config.yaml
n_layer: 10
d_model: 832
n_head: 13
n_kv_head: 13
head_dim: 64
d_mlp: 3328
vocab_size: 32000
activation: "tanh_gelu"
norm: "layernorm"
norm_place: "pre"
norm_eps: 1e-06
positions: "learned"
qk_norm: false
attn_scale: 0.125
bias: "all"
tie_embeddings: true
parallel_block: false
init: "uniform"
init_std_qkv: 0.0253
init_std_o: 0.00567
init_std_up: 0.0253
init_std_down: 0.00283
optimizer: "adamw"
lr: 0.000587
beta1: 0.9
beta2: 0.98
weight_decay: 0.53
lr_head: 0.00927
grad_clip: 1.0
warmup_steps: 284
schedule: "wsd"
decay_fraction: 1.0
decay_shape: "linear"
final_lr_fraction: 0.1
batch_tokens: 262144
seq_len: 1024
doc_mask: false
train_tokens: 1379000000
steps: 5261
dataset: "wikipedia_en"
Each number is 500 + 50 x the weight over its row's rms, rounded and kept within 0 to 999. Layers, rows and columns count from 0. Numbers have three digits each. The size before them is the row's rms in percent of the matrix's.

# layer 2 attention key, 832x832, rms 0.0218, rows 401-447, columns 512-575
102:469554451380509573525447440527544519450460517531518551546446516502599400465506624583563525450548482451499503570553527552472551502373410517481585451518494562437543564463493454525439545473527524
102:554504362548560430457561588475552393540513440547456550491550409518500446526409467438396489439596526459520476454478492550556563485494520480393555494420449530543499520556555402444538519546490477
095:550491537474499451542566499436411436567528522507580434511581512450513472508465440479500528464485461489502461517547455519484561496599495537471508459502505563550431502508554581507566537414552456
103:630442505495529517462525536438551494522448594506530547473530513505518449567413482546607452484469536478433433486531465541550542592620428544482553570497392498482530498577478513492474577482550551
105:464519394512515542578504438488551510445475483555432524480483538469528499482448583485559457466482496529539486451479485426491598522458501459500468480541533487533465518524567549459495389444456451
100:515467437420465450600433512589503499499504450509461555594527446444523472442477561484478408397581530442528514582505536529527449481520537467626652432569424517450471474512560476519380476465506445
104:563534568528488449452504478473480507523548580447431393601568541515475540494448512520572488517478505435482524474493470575550497466470484498533461433527522446453493553496451460465436523521498531
103:573476537505479453489517479482432417578435480565566479524509555427560512394548496487550538527486524600458523559488572482467458551454479526416483470460494520520469428481447541597456603576481464
102:522507485488482456444509468552449500500534555479468495644574521555460527525441475466528513473451455517510584584520482505537571597489581496613559392436539586493438497428425592527563608549365465
101:442466564485532594528465519485461463476462614508612468507532567481500580511539515551572536515474601438407463529417501515542513493537516474490424563497510521561622543532452441542567529489472488
104:459479419558404499502429519550596488519566465484466505459546451467444406523435444486503550533512380422503478487526435578530472553530511454436466396489606508477440464619478563459498539564515546
091:504454458457433476484445528541511555455478531473512478522511480452530491524538512452459500564528444448405448430475555604383468536491442512469444438497502562436503554517506367381441496530597447
100:470397575552442507658489452477478460519494554467511533534560554426530494490559534440555550569557452457537418474531465543457538476514505479416520515437544489434463449491520457457465434480578499
098:415579524513422468498533537484564479434612532530488567497511526534520451541629500491558469495470470549447534534536612658518486420461518506455500517516411515562558503514446490553521457476466560
090:514456541399412511567487519451592524505458545449495439478506453451498499548496524493573462504450512491519433564494527523508438514524434491544338477530480491541515581436458372473505398529452541
108:469572541535511568495540511511465523538582541456450511454473448467553446446488437510431494399524441491469542512560397449525534547484470473557578595578517563473563570433564534510497472516504520
087:536539489446509533403586519551583639490499561478419457456552437498553570413464543568501519526478501429475529552502540567480470531448428532500434435443465454484524543494482488513442518428432542
091:457457540513477473478550548479513543546487538547447446516549546515553520608473448476476566425458444497535382593497531453486429430513397488477551522429486538520508449492430487421499508482488569
097:514519481485402525541446427454557550508492494571510591530545557548507532340464604489518494495532454576446446559458528459479569470442486530458529583552422572550441469436524570576549426516606459
095:421465449572537471626515448521404436447581429539583443527440505516513558429447480481448520545568421499480534423510481418451520546577564544467499573520414489482491445474579600574525597568599425
100:489560432506402550512530590582537488523607429498523532542432531546473512594503462410535549545568459548537545487589367511452497523574493542468573542494540449494493488508524525567563468489441536
099:494505505565526546547518452434444521471495434519470471468564498438520526442563435510409570565512399476439514479490441515520622478495527506381609441492443520510501550441536526538516497483434476
085:538487545468557464440483516508429478528441474450437487482492513475466507494489581469460491464488479595547601480477500474468534547590463541476569623559454514511404508551487568486526479565534445
109:579486554479462569488506461539464500490449439504467519496541472502533527383471488470470514462506490541459537465496444499494481494474518517506554543511489520421530514468562469455451503537465519
090:555516568419556511512418473461383429476552422509498466506425462548472409439446506509474580469540553516465394439429490532479503468480494488370539527536433496486562517559547568599459454409581474
101:506569507547508573551547571470530457572523508567497398539466513535564510606551470541525490526538646503553439494402444521532417420523460577495615494471478489510420550513477499531415571527431433
101:461503469584497546523461479512433457557537501436547411515471528509485574567560557540486479488488539433468532435526541513540477477427549515489584520466427458561540437535487525489415449541511536
085:447595486468477505546496413479524491582482520568469447511573531499504534516446485506552564508463522454527430468552504494473384500570535550474473411574555529476503413526522504426416517525586557
091:483444519493486533423512475462557493505385510563436529486572438521576471512566403451454463528523471458491513555419532549555463468531449587531398499510453526490530418559511430387557506520492518
095:577543551569462596509498492528503512508578554504474556549476539537495486626519557461369450531458417411583467467540509494546448578450417527562491420464468568501510438547480407551580510496439483
105:491494462600441552488502516505458465487524450582512505432483516410573508368479487467490540544491489581480584488518445648435526509403617475549562533464496531490478563551539433412449450562494470
096:565477472506443531527514576515537477444420437491499563435574503532534445459522580551446564471464528518501541458501522385452569555505506522439511638488503567488427468509522545611517507414465506
100:450519550370443394434460531572559438555429504519425491521436477512485431483489549473486468505484472546549500578459481536486433549524498440515488548523550459503524499476501477467493535437432536
097:446524491464519503507548424559440485549434420594449534429509398501555516504610537440514556495495562547508492497450411528433502497558453540480554425466490520433532540486481389417506498587574502
092:505539564491552531410490516491469517489384464537447600604466590526469465465396491511611465526413584476509539456442457431444524469506485487579476477449580488467488466485517506453515512495551508
092:553537518485541507462428565499540445491533463448405472453461530460441521500581441554516521435425542470562471486558450452541520434546462499525511583487455484571481567439445585581505488410523500
099:451595543476449529470524367508533494560515537489413447440545425416568473447522632517492422500456486497480477549484527533527540472427542474551570501498546550575479551449518569507477489548503580
088:492458560517418437474630541501533565581472491522486528530614509475591599491466518513489437528535517387576448509376553538483454549431507473540460489504565581479550522509511442349416512550523581
089:464498484498431532513470528407512473567500478581486530493489601458499528574463450426603551427432559578551649505454410501511522472404563417535446613463462459410489445451460501489556552471511510
102:530536439469409525404359572500501545531504563515541513586599503477512580495586508476525496469425548584547528541491552526469510443468546502491556481561531533478548436558504514564531556523462588
102:497421504588503528515529506490552464476412531586469595538510484384485427524417426456642524520457529422597489480449549537521472493489458467425467556520524554614411485554569446500457496480533519
101:560498535502423447445582468584421497573440467518537478519510522567575555522427537533538421524447514511512502449464404426456494463423425456471413434520561523528362537489487473488487450610556555
101:500503359534467579436556410511493507547474591534442440533400527510433526538493384510503507576512462438477436476540439492558452479636526508491461420465496470555446511528540552452427481543489476
096:582496508494503484501513555464516588490470500506452487428459544556493511496508476449499508610475520451456497518495451565429428424441401561382470430476550513445505534503422401488487444499484439
099:463548483459495461435502488528504487533499584578404428457568527577593409484492493514490390466508440452574513567456533546573449542540467535493394565504485462415526470548553322512467483529574505
096:615547530378527436446555554541491474551477529507419557583469579507526539572422493457529556526472507467552491472492462571411437493492424477456474477454506450479508449518510468428440542453497497
085:452570396552479569519424452566442475433551414502528452463553526527474423438498540460508589421452499474543455417588509512481573424527499489525569492453497558476549432481447554540595561461541554
# layer 2 attention query, 832x832, rms 0.0239, rows 402-447, columns 512-575
100:425440466524549591524582440448551485488570455570610490446454460529441556481491546469527503564565467531471481471573467526469500511531449572538437363430511509510523544558462535429488535510501453
092:549534439462543529517416479479506496526568410478493405449560557544480518477532528526486546525578539511471522474482408479444460459538408537491553516526545535409587529555619491486475435481506437
096:480479518516568546519479567607508492496555543483497543476540425509560479469488554496560514559548475572522542496401590545486468396435481496553446452502572557492552516539514511541513414518501451
102:540455467592613517486542501511552515486534434523491545515543555499503487419494471540466528468633460413508516520444535493560542476494533578470545461461472500527420521456532468562588567524531502
096:462482604517464560390511583526523528452392463489554470463400588522444508569491398488466548616409491569512550457590480451498535602417547441454472502480568522484583562519487596570558427526413489
099:542537438457491501407427538431509555432479579505491493503465443474446445567546521481503452552455527568531508472555630481561508557570383385482453537491550468531577541533472542457489424443449581
096:493547530545472460547449450416457362531485457543397473497536581512413531447537453602454426449492466484448581540614524549416476434564502436494505513489433536393477393477466498396476449542495550
094:430453505563481532393490583492495455428447446455539513528436491422497458591535536588490456510499495473500431389529503496454454432559500466476559529531537444489489472511558471566402554477595510
098:556510409496518471513448442508482474558431512501479428461472532524519545412478424529538539531447454588465474615543552499422467518507451460560604453563570467534501520464503583500514555582527476
100:393457493586549520577515527580520467545496513553544584507496583442512452472528552390504470541527488476566487518465498511495560521453493435532528514423459461537567481500563483519525477425483443
090:512491467505524523499598453467535548480438486567479452405470534525483520488373434557592488486579443517559455511449485449498503481431479556511557502528455474495435567541469446519422481514482563
101:460530380498466549514530467466497438590552432497461479525573524529458604480440418484503475439484543439585464532485514467482498460568459488453528468419427441518524496605511546485560556495466478
094:537461453439521452549518498466425504503487530512376447498486415490453537451490563597464464547451452420558523492446452540527566417475511454561446528459530464499471533494403475524427492553568440
087:467504525555552453499511601565522427482501516497523440501550432542451415479457547559521534538444565493564431474433508500505499420535460537500460570477451470425561453508451505575533515525483555
099:540457531459534472561546463510520493507440421449498537420502501517427573558506448491574474511480492539560513479530544457468543467485411577522517436528455461483457538493500521566654519560529497
082:484436490483513581521544557460433449499520524522600504584544501498449422490537430522502492518508445607442545453486551596481556446488571523563562522504543503406528490415541453499552539511496471
086:589493522526542489530415492533523450429511478527480442546441395491483528442531509493413405558481571564418489507492537580444510444454499524551541588539553501500483507441561455504560516444568584
090:458585534399538383496485511502541424478583481560387527436418495523486522635469517457525424568520604507500517447483493443508478399477484499472480529435393419556487422511509483530450452504500536
088:470579521505525490546406373559440497437534462499376535505510521556480527511562469555438459480501513490431427539466465435556490423467466527435388472432432450559477490485472501470467451504437512
092:437494531538577453622487417511501498515439509506460597498517605414497524503540433448453538413497502453554487507448492446513555543548595540493470452482561575572437489497416533439550441502526489
096:615521394520456570450549500456435465476506505531571506463568494461504448498450518574458480523506478591568553435536492567491533474548507517579498473496535540481465460521469541431631577480580540
081:559551513506424597462546534574457558457521437496493531579520563530507487496613423460575547527573571480469556632556534524507497380499461498500512555566467475538491523493515421533497398559418447
104:497446557518548458497515570542564528494429394532558526601544480439536507568593391514470494468484590588583543546500461609406465594492501464463544467506509501502469417538464556428554490491485537
089:578561599498350490517448499443518530505506508446444494482478538476508573547398610430521480442496550505429488552531508418495434454471472410605462538520481553510575516607534534498548540591513450
097:514367561533513465505441564541484464481438525494490551534518533492517484569462460416524467581474558526377482430519486482409458538498500416511514533492474522444533589470475478493550451493600518
099:508547508440456519591524411588419458414582653504461500507475524522470498463517527473553456523532469376454463544456591490514559545545456498444370547499555515497522487516412513514491497506589459
081:567577469523506399549508475462451484528499481564400475544539466527530515530603633499492518450465572474424451588447559449590477539453526538455420529445474443572394420521478425405544432518426433
090:473558490478538456516521572461455550569555477552482520546515505463422606510458520481500468499451566473441482447558547497506451511505386578419500451412476439461400490457554461477557551490542622
089:386453478517494412462462454536538466517546437544410358545503508514440421475469539510577449477499547511543499514487411531462541510542509460438430432441463509556515545517617495424488529483608533
100:598454523512599479423517555498513513511511439618533472557477524570432518501494409444462481438539602492439519524473523399487457518429473671414464495438521482401497448456485520485609531417492541
093:471520503489512436504530500503491543504595540549433486436410553440614530468492509529529543489472506507512563474514398426588468510538473506509571446610493511598519446494512604478507495483482513
095:510496562579475457369512494459548558536492571442446498563529552615464574479558557602566542443410655374502463567500548417563492412462496526538432473562446493550542547492477521560509459478481543
095:443498493375525553391461523415452491380559495516430449564603465509504532536483496509515493572491502503498516449489452498534444488447494563476472404489432542463517523493558458543481543461449587
089:583442435567510563551608564454528556464505461592521483613548427495472535429476474521500551501592507467423483549489433631434480460395546521438479501507508465564518530466601492494484567515468501
090:412550539560353481478433485583513483565517485448538499498547588501611498459529596425484513514465524500478556540520467362565502465533474471621469529469536532586502520477525551542495511520515470
095:465487494588486400513501563509545526540468574419539525637439531555480451520544486445641540480386561480469535491555498429452539500572506516552454484495573478559516465441470525581531575484552500
087:572395544491620500404491550506525479460411417562569533433495429535518503540533341448520513499492377539544513425440541578435531572565513514463568549549484477395457470485547495527450463464504481
081:444457525561516548509548460526455466526435483596504424569560464443522410423601549514468567404560500509559528459563510467461460496479406521460554473542597567562499397527509600509580522529596549
096:434515631421589530463538565413490466449455502477478454530517527481564446452510582517571509476571431487524463565527483650473534468483422466493580476471568464493425502450520538477454492443532503
100:468437472501511514523432600459539433575541433523481449529448538624499573419507476496467556451471548460436497579536515460393494511397473532481555569499518518399496417538538511509497540581465528
099:459548447491494567452441594552487515472535561519455544502470506473437510603455514395455499469481538442497458413479578530395472539492463438482498477567493461450608477581519483485524477419429560
094:464427494485552512538496484524481444579483490536513533489604558468428486539500499430477463423477478423496539446389551497379485490466438464530496554464515497475574552514529495448546520486477540
096:469467484592540459434503427460413479499411497545423477593483434513509504511494556443491381561469561520414547515484576458428562549579453566474497539392403523466443472504607496522502597556515509
093:461579600525490422504460561440451559524580551525494468560493492559534497471498563434540557473523631512451549490538496497445480548520407420499476430397451520569521454494532521503408467513466525
091:627558547436516485424497547447472432457391383558466480495522523563495467449532526543408556414497442562448479530476505558439521536430492501495478532519478600491448527495493472538535504451531576
081:446540491548428468479465529526465588500476510507459491509465613465603499530528493394523493416461520429482458454491476515545439514511437511610485438526540598595550493578559506462445565581463489
# layer 2 attention value, 832x832, rms 0.0195, rows 384-444, columns 512-575
095:416451509537629401472508524428565401558418467539435458590557490566554489479428587526523547451457490525476539527514436369531466472539472561457446469548489547506518450480508527573617576428466556
106:509536460495508459531542450554440550409558517500544542587566506471562602506464466555574531490532489561507535510428532481426484538466506480466425437482567487469479493545483447538525452419489514
096:429521459624539490577501477428554542524575526467562503476535508486452524519513529434509495535458562496458529514488525461464440401461570536556583507457541446507541494589393500481528555528562495
093:495473511443459517508445491566464447474416433503589498602442459612473558558527562557526494471482506460449445565590513423501508554513515519529491505508503510577449545465560448506512493549515537
103:464443410515445541561557467460527500464545462472489437509460484460549451538518488491533576559430537517497453471564536498442441402492466408517582522411522442576486534590463549416490575527510489
091:523468387516541509465496449458520404424534539552510487524401569490530453469517431484500450501460535477485466527433500547497482487511507539580460475493506490501484507509449501613561567486448410
098:405478469583381506468520460521443495507495399443520491540469416402459497510609578475522558461515477535492476511471562472494432510541389457478453525550486454433470563605454505503435559531323487
104:462436514557418427400478487613449411464532461544525576548427466515439485451459487464532432604458545435462432577497472436495460453491427430518533552403485482548498547421549474448476505511490470
097:578510505471466517470518517547469479462493484548466472493536532451388498569446564655409501523485459489562468492517537515365464538468546435497410519456511496474517535495536455438557474549499491
096:473519597469431541491516498574550439505543481557466483570525491529520507573574530517575453412563503512563503477583553550532505451473478499510542480462580489519552430616497527463379534490540524
101:407502400440542470488495469430472493489414451432559442507477511492486450440540525513550487528568583542500531486481524548532449515566610404475576526435464426523466479488495525418527511466544573
099:478592474397480472461518524531489537513583439510530405527437501617490459533578493585430468480596417412526491513455565503559527490438518535433528467508592485525450511477496457481450529560444468
092:575539506530524448512451469508585498450475552455516510465457500545441469531508452445579437462498429533564481460440515489460460564602531514481514463491514421488543489459566580445429523453471523
096:407517557469516490429535508425547504416527605440559497472478460614551417555419518531404475425561473494509483511583482572536559536550443546501446557482483543512423441476543562479532513432532532
097:533439576456399541538537571455557471534423452437528421574500461433412543477556512518500469474639462581471532465518474464583538419546498448495483430471390540439433550608517509486429454499581514
098:473494493456441422512475457539507411470468529538431542470548428488491501526481506471477500564630480476565467473554504526430446519518563477403494526489462415484565421522588458506551497562534449
100:449498546513642462578494535428490557499451522520512440507520537536468555500491459477538513449447422499497456442472420441576579541442459503479558447508453478519427461591531484526548527415523590
100:514472508538582478516510546558532595489383482466563508434488469583481488458440491499523445526552510489557548499520589519440474456506566504423528466602464467564466484568561516527454464496446483
093:577452475483644458478531408440541578525417604454445504410610599489522527584420555513456484504490524571387453538520491559374573522485568539484526444481542506380563519583428551433523567524548567
093:502434586518520501564472522580439497453441526531453518543463489470510458446429557552527552489488532466507445522482487545528425544450497496477394526516564413569542496525582472513575453446459571
097:424520483518485473548475547461524506567548530539564474492483438434552473512491472520542465496528448475569524508497525482436522437486556451455428515466423453432421544497443506560451526486512572
092:522494507488491464564528389568475454605585452500511499523429455424449602430573617615538511556452520460568490577463582467480573569548528411410552407588565516453404508395482477537385496533591515
094:460558509444536425472491509496515536594541433450532470447453553555542518503458453473588482502493554528448539558584588418500590425531567458527540519519458505484433481563527495495497557465493449
102:458471460479432475507484534449484523505470469520435500567510487491555557485465486450556454473503563538423547499531563572425535558408572535504487555460526511507450520438484460562476389394529536
102:446498443484495518546471558456501447479531502469494409542532452471554507485483613468515542427546424408511422446506469502412456435571521467537513518445585462508501455483551531562553541544443506
098:437437516437498568480539583512470541476456564517541559496459480601514478490525546573469454487417533564446526537425468469569553453540356573535470521549414448536503475537549504581481563480528501
089:468507565554533445483523444526469511549400588499534568589366505525414471497475536491543461404585489444499469476576443502467445542450482481469558476447606462543475441449518522563502470525508488
092:507524471511491437468438499574547556481543476512455506509615436444546499499483413422546516492534410462422556480591554546589498537467557448472482523416528464562483471621531443558403572579436537
098:549577469491598497461442496435483469499498526467548493489470461450444480493506485516571472523497578434459491565440520601584543459539444451449580541478491450516482529627525559582497496495412498
094:480541412549561472480542521400491495578479498488524502557552506414528515470461497409482519488472455424494479517466512467515571447490460526472558550488451498542468530532483512494502550555509544
095:499551534454492515452558478496520595464499424519501439514507458435479514587507473540491469465430475431444519463608566401470476468563590535501527460527485486558528499539432413557449428448444480
093:557460365403497501512530579543549404455538443528472506480482542576462577501436381481533501439497568427493464566535577534519586431476526442438477417506572490442460494396549467563488470608465484
093:428460577516459480531547423542534497573453539474494576512517454497539522448613521488542521476524482552588438522543456538452527499493507511482540539561632536439461555363514551471510422528499511
096:529506418493521436412593551474456513530572476486549417430468492446464596550519408622500482528583546428576526493481551469510448423470517479467532459462505519439456470533433505418492492537527604
099:498544556481535498539601534423464415558473528488435480462525441523549517467469577439508506527568447480374559424503483496472510497522520526574485421433487479423430521589542530558483510455414461
095:553593562518410509510490565498492433502535462496455526560515524533397541507517574579495431549624540427420534473523464515480485458550425448517500491391551517434545563621526461542481531577506535
094:543478503542476522426494506516516464431474503501454511490507456486402490536605473479472510512402526584540525508486551544400542537408481447473478483413457534434601535483518541457507553549500444
096:533480442484572447460419457451524485464454578499563561493431572582501392479558548455479469515460550513458571566411430507537503527521534460449513422455488442566562537518505522586470466499475528
094:510480425609520472470548493555508493507517427551428516551405589462451465504552523503496444489494397476550482502521565451594555559520570576568535522481517544510512547477550540417433514592455502
096:378434517495480487569453592522551426517432494452513429435499522469523511461562555369536537484527586507508527502531533497478499402419596439435516542512576461461490446412489497489537486529551433
097:421516417473561522535428514508525502434380562489417485598476494594555471506448439568579415460439549406503435509445468574641499513556491521468452524476518432535527556557418468478389483421456457
093:523498601473411487451455461540445515555563439396463530578535562446450438457540503460501489452549551538492539469582469523506471504503417374494563418507450537541439513490604514454485392525492518
100:448535498490575477469533571460476493441510545560525528541620464610559554485520428529501474553526571436503507449450521456531474531527478519521479482490394556525523444561499519460551468476401514
096:510528471498507485528524515545511404481489412568552460502559474537441582479509546372431540538414556522502473463485541511486495466546518464490496535528531516501545510422512529506500528492517463
092:507560479511544458525557455556533528469607488432431529412535449519414562468478539452446448520521551511571435465488479529527516589469546443479527458454466517472451483374513455521424528598373547
099:520465508451484525480589530538439631396577504476523544473454413533491535535526519472405501487531629511528508467549573516500500493504541501484474524473564463468516467435609473485488523503525418
102:440485504505534463555422536564510454453351529553562482548481501473520464495496584552503446517569468533449485542590476459493497434475556494449456419427510524517531491509470460417420549491518477
100:523458473549603455452473479494547498483495568513458529544520528433552533454500511468474490562547459410478538483559559541534566495494458498501537533509502518578412480558454496522567452513459532
094:446431559503500467567500539409499452458421605487469481427389574525575444512589580459575545455600512560514557558497481443518508499460490554621480480474486521437517509548481454530478493466581448
101:483516576456552555464508493520546511529485447452471472497546559513510542515532534575568520415554452543529491444492450517449469591432393590476479538462583531564501530398482455452457465415582515
100:353528504486466549464518528510443537433547485568516511569477549508503469481526488537583448415538568478518538475543547567589483518547455457575522526536530523449514528554437489576389470594500496
095:498453492477476567456467452516444487548416440483568394470505463650425444545555529465462494569423446595527571493445436478555477554473429587531477506503427523466498444563529566442482500513541479
098:520445509506496492518489462455477580464498489506485465572513531398462491462433512521560505470576525464486507504456525578587496439439613596502494464468432476433465472487391525457412483476449507
097:454523537537451458508455477516542428465497443469479502543534493607462572574570470437468552423519499545526484526526477492468493557473421524467499455512527491540546478536481465503496478530468507
096:554512531459566486455544433439471580499411523592461552428476535474527548510474436485402447462466511446473509452469421499497558471476546527494457551586444553539462481415490547592529593465480493
098:483414482432597519560552544434436447469608506488526551503476428623409474523578445556552510523488538461523489487510507569489519492373520481437482457553529460523511520413479513442459522461469531
095:461472486570574477554491530531475469441555463424508556496487458480502467485664547463562572556547486429501460499500555536410452483545509595429556554548492505449542535580510444508562522529507435
097:504568536490536522529395469503483490550487528504527514546460472518496504470526439586552421442469512498539468575432566479464481472522561567484493433525489540524446548514486469527398468404642516
100:472425428442407457563453519472559512465605461509539573492457448424499442532479496597511521555543537470503499537527555545454496498405415427518464503434525508406474511638500469505416542593421488
100:567457482511527472448524386465476514453484534449511546497489569531385479462483479517511451444562418451520530445417524468538511493446567527440478534470486545502443557530461475586426464439426465
098:541501479469431461556461461415500499462538437521505412526430440537560552460467529526541429496530411552514515481459539536400497537515552548501532571549537494460438552435560545564546511532598513
# layer 2 attention output (transposed), 832x832, rms 0.0143, rows 384-443, columns 512-575
088:573480552471374542600433485549423544399630493415641484501480520412536487515486475354435505517652484527593539499443539542448451489558495523487463482476529511500493433539491480375450535485498422
107:467491560487431557527473522546524625539537550489476504450430501534532396514517520332462487490441599413491535532519374509536528514524503482559520605482483478645440511515439454542438498524473443
090:565514523520421516452491490547491473506392493518445561630529577511476493490565480554475534430542435575496572467518484530482502499454434467490513435526502537492591502415531562502387487480421521
094:488495506510534590452462542626499468403550516503546554365500479486546446478476464450611515557503519437590523468493495504485497448549516478529543556581507572447568516509435592557542544483506467
101:511543502502475488411517527493466407573428487447509517566561487477425581486522466607506501436521413513430551502481520621503483518445499494484560473555470574503519562436527542497516455481555568
093:511593557470509468588557441514490571586480476526462530508438489537507511531525558486441457484497589588501459514537527453506532536497460490438428516439492513493477513485568481377568475463501478
093:509569539504503470452456495401533528549478585525493613481558524407529540425515468536471518509482510516584546575534528544519463534439570388418590538453510516647533483445541535561536413516528422
107:585575520457592538509512474590459519495490474484435555503458501501596515475514531499501522489603502564509517486414585541563562608476609514479452427539495569432461451570549522543522377445484480
088:462466569540547490504486511508502502475583531448539523457416558448583572471542462411581446436568427512464494510438532528575514443444560488538502556578507542551501457543571520523517488539401478
092:528491395482651535461494529523465476424506472457563536470525494454553489518465399388570473564471510448485487471472470476504531498527601543429547510548523516493548578538560515509570523439467452
094:506561580621461551528516500516490524610525559434480539522465513517464441521549506427435573426433503518544498499515487538456474470435409515471508485461555535432413501471512511641559544477537466
092:463449508588502512520513459612471443524466519443455531434488517420615497538348539416528480503470504528501445510514488472528577472528503457631446596579464548465500526501576508545536593500602479
084:447534530457558478463517510469472588602562485542515469511477474496495541431507505520430488477518502481519409513516447455575568503503520458529524499475517544452453487551481441473582504463500465
091:455499457509526496480519477551469515509574460480486520559484479463494542479475549531619479498551490416562511548468534393482458523518628462497410517531534502422499502545400445429501505473514436
091:528519494484496550532461550505559542492505580560493501429542510568477513460487492408526451513375579483549443540496487501540530511499503531520552522516523493526519443432523539469606475507325524
089:485512499526505616475521447538481548520579509477567442513486581478548469464503478513541507517414553534458515563472412615578512451453497471553581501634578495492443511531488543518531468489466522
094:449481497472397503492523538526594525552574478447411470443491452495519536519430566490361445507472467467514515564502412464495522442563537473599477501497523510517484561441440424539420505541517450
094:527549493523536471447428494459595458502557545491498556522529530390549579398509501517564480560506469528524519525538578446477546481534471454444508595529460528468484544409423550435611528553474446
085:427520545571386440561481528505524508549583480592592391522516405407492569474554454528388503464483499507572532496514496462544488509593453442493550519467410553455541479418491452466599533510486499
091:525535413489506497521483485466505440419542391473595451463581463433578482490479469426525507579532562575506492484508538500541588445587527495475550564617378577530474550499505629512538496536539461
100:513565597489552563585525495487520585573518469498491583563593554562433540526513467496460469480547424517522493491482457468439475605417516487481484463420539530616549538536515527493481503546463486
083:424501433548525557468461505442594550441478592553501494447516530471533451454566475524447548507564537483514553557496447544524502485427511535559512598443459567499462455544498475524584479602496523
084:526431566529498528591442478520537486415513523496572495455568580498518382572432529532398529608529376479443535467451539401452428531620411508354497491422506491481513556450597454382564533467488497
101:476472562489564572530524467552529523471513550503573520432497498535377500509442530549474477430458470396499530496471442424478486472476401558565407500475547468468465548464411526553501456603464482
098:512512465528464541467524486612492517487459556474548507519449535450589522551492477502596482496504489574548524535415537508534457547431535458501468423510513513455440495630532440482552454451513550
095:529539503544528594429513481506532535464491447426467486457509484409544548443474487505584433557592494480574479498492459481478494422601554439491542535521488493463495451561502543520591437459426492
085:533492393497555587475424480636541532419560447449544500384476503482526454522439503555620482509496585478565550565490530456571551445558535512557469486529453535440465530615447518516585477492525515
081:499478529469605540448511497410480480485440475505547628517538567556456547531474524527463542515435575545576484489501428520471535520540465504528530453495568478494520515429498519545478462445509498
102:492554493492399506531524413443506568527499510550403580556514518475518618475533545595385503488531514603532467521534414442469494530485571527469450463463456535490497470473516473405534402534492520
089:488556531466417500533542434541409488541475442567536509508504473500469491537529497555494504485556548507455528433530537527441506435518401491497545479502424508422586499571528464479406515406503506
095:525465446479582478553503446481505373610494517458491556492564513429534448524493504568595531597513520482527566497492483604451483459538470438484518524477557476510569557513483593505482538552534515
087:439562573566478548556526442453505593465519496531447530543474544458530536501527526584448581397507492612576487475474476504515428509527577468463534509466453535518520390507531612498544392529473499
090:503441417540524481499467557517515446507611448484598452528484446437605493516470421536558513461515453490448545481517526502606579433454398545589571522484404478510629498586477460478473584481573483
090:447455586514399523641493515506498466470537491486508548539473534534490448519481516442431546413420414559463509387535415528407535438542468472497527461513602496516584540416534460510483570508497480
093:475459520517451546446426483541507631447498542448457416475550477447528531609442546484441406493432522512565458530579488451541446553521574535442504566556440494472602515436434464431467448481567481
090:535425472525570607504500485597443556350493584517548477436397512487598441508469447352537560437435526551572564480503480567568477545528645477511509463555550515487463388457455549521531449494460462
092:508541569457494523475434426509491552479534550574494487518534609505477507482506430548515423471596442496497569526452562504539485555471553515474472493535512522495465493481480468511585360510462474
093:511554546534514500561507514459465521462561474497481654523511502468407551460520518494552493525484538418445524478545508494506513501460486606517491536387471549459503454441523490445569561474550502
088:427616478509536456449426487425476485531426529543578561526521466473479577484538503588537531387515501458480434526532550547486513414490461479503535539526475466491565454520484435531509414465525527
087:677609524490527585540492431522559574503583459511511450576549513466506423472467459683521484565562525641515509511463522452560528567466460550467423474454451519573526506514537515470467485550499526
087:491567469492467574523478511556560503554603511477531542404451606426482506455485537465388602472543550526561566485565502515446540558527542547463447524459490504498518491525569527583550457494522516
088:485500412546524529520440492532491472525431597556482532439497588538501460574540586429490568445496528398528505538463539497565503496503565652534427600478507470510464533513407529542552515528435520
094:551512422466407477568460425527430508503479334394467421465411482421502473454491569410537540536397536533488490451497396526493550517573537491539504534522575501460466488450515481552405534471520499
086:520511492434445466544548512483487500517434510452489561463536450508539480512448430544503430494509559407507501511492524576485482554457506576459484349436514484482517535561489507431442423487476489
085:445431516525433465459615457498423475540399546519587444516409522425481550502536477505529566447472502414481471577478499566502458425416517517511532560560512577543521498568474509477547377496518509
091:444511503492538464536506445474416355639482502468502474467495562433450469477499498521570475479556464414476444487398588511535528494467531575526418562478528514480418485512468469513565444504487541
097:507517455471541599389519579460519513620555461501540517505615529540533512466466482464505560560533498534516479513467496510570429535520497476459523518613481527494550593519457578552564520465511548
100:430578566468437554538482536528529482486539482494543505577460553562528551575628565414509500398473570561559496517501480480457473564538506403548476525506492488506463490538562445530410483487518464
085:550573505467523568480515503524462626515552486476565537584514435597437544557442452521429546448374467520440448557477440413538498569489459478405457512538479522480566521475526422485508407569428548
101:474451470491479552506499538520461514438563472441577512483514416550533446568489506399523495617448515487499546506475406457528557476548492472574480528583507475494412562495448536583446517473527491
095:616587460455589486477542429528494521561403449540475575403476546498522449502489546493548450530547529517504471549479488479515503479522630487480443552507492438507499554534481571477623480479401452
093:558488476472607453458506564459565487506512510499429572520549394450518546429484431573560450613606483491425388462532547483455493405478471494458589459526490524465493556406526473493497522480532452
091:445568463488538438547557470536395495558504478435519521436417518533472481548503485497407441492483413507490492478475550537437503565525483501411453473521507472456521526518576462514451522512478486
097:537405426449545542426504529496477499462430518513645462434504504430572396509419510502619543504561473451504522517483512532477455463501554484554565533559542498501531468479424554559505538482509501
092:479530567479431454485495493516477445611508455485454468557573492511414544553517539502485488575531511520401471464497542457504497577510416546543423495451497460437484522529524416434507449487567552
094:491579518528337514486508533512494540508486512452419523495386505431543600446484475430557496525473428562508502538487430491500489482524524460557461530413557484531470456526548457519445467466500447
086:565457569495419464444531474478533537479567546516475416493485516524600528483428525552490570530437449553532494502447497577508524499425538463538525487477527434575489473416418597521453442576494448
091:589494565429576528488552624554535559423539509534500561541474486590471453512503488448493477493509563423483594445572382438457467502495473479468502586456496501527469507443452488507507519594462456
096:544461527484506534418488444483487538446414524456519433464567502480458557452497432486529517448486486547459547524432509463547478524533570504434544472609573521560536493404490596532555504431483513
096:480462493546448499492456503540478539423542543576459554441475509443546542492478515538476515529394564507500496596523456497468438519532473414554475526493472424494520546453529534366496535496450473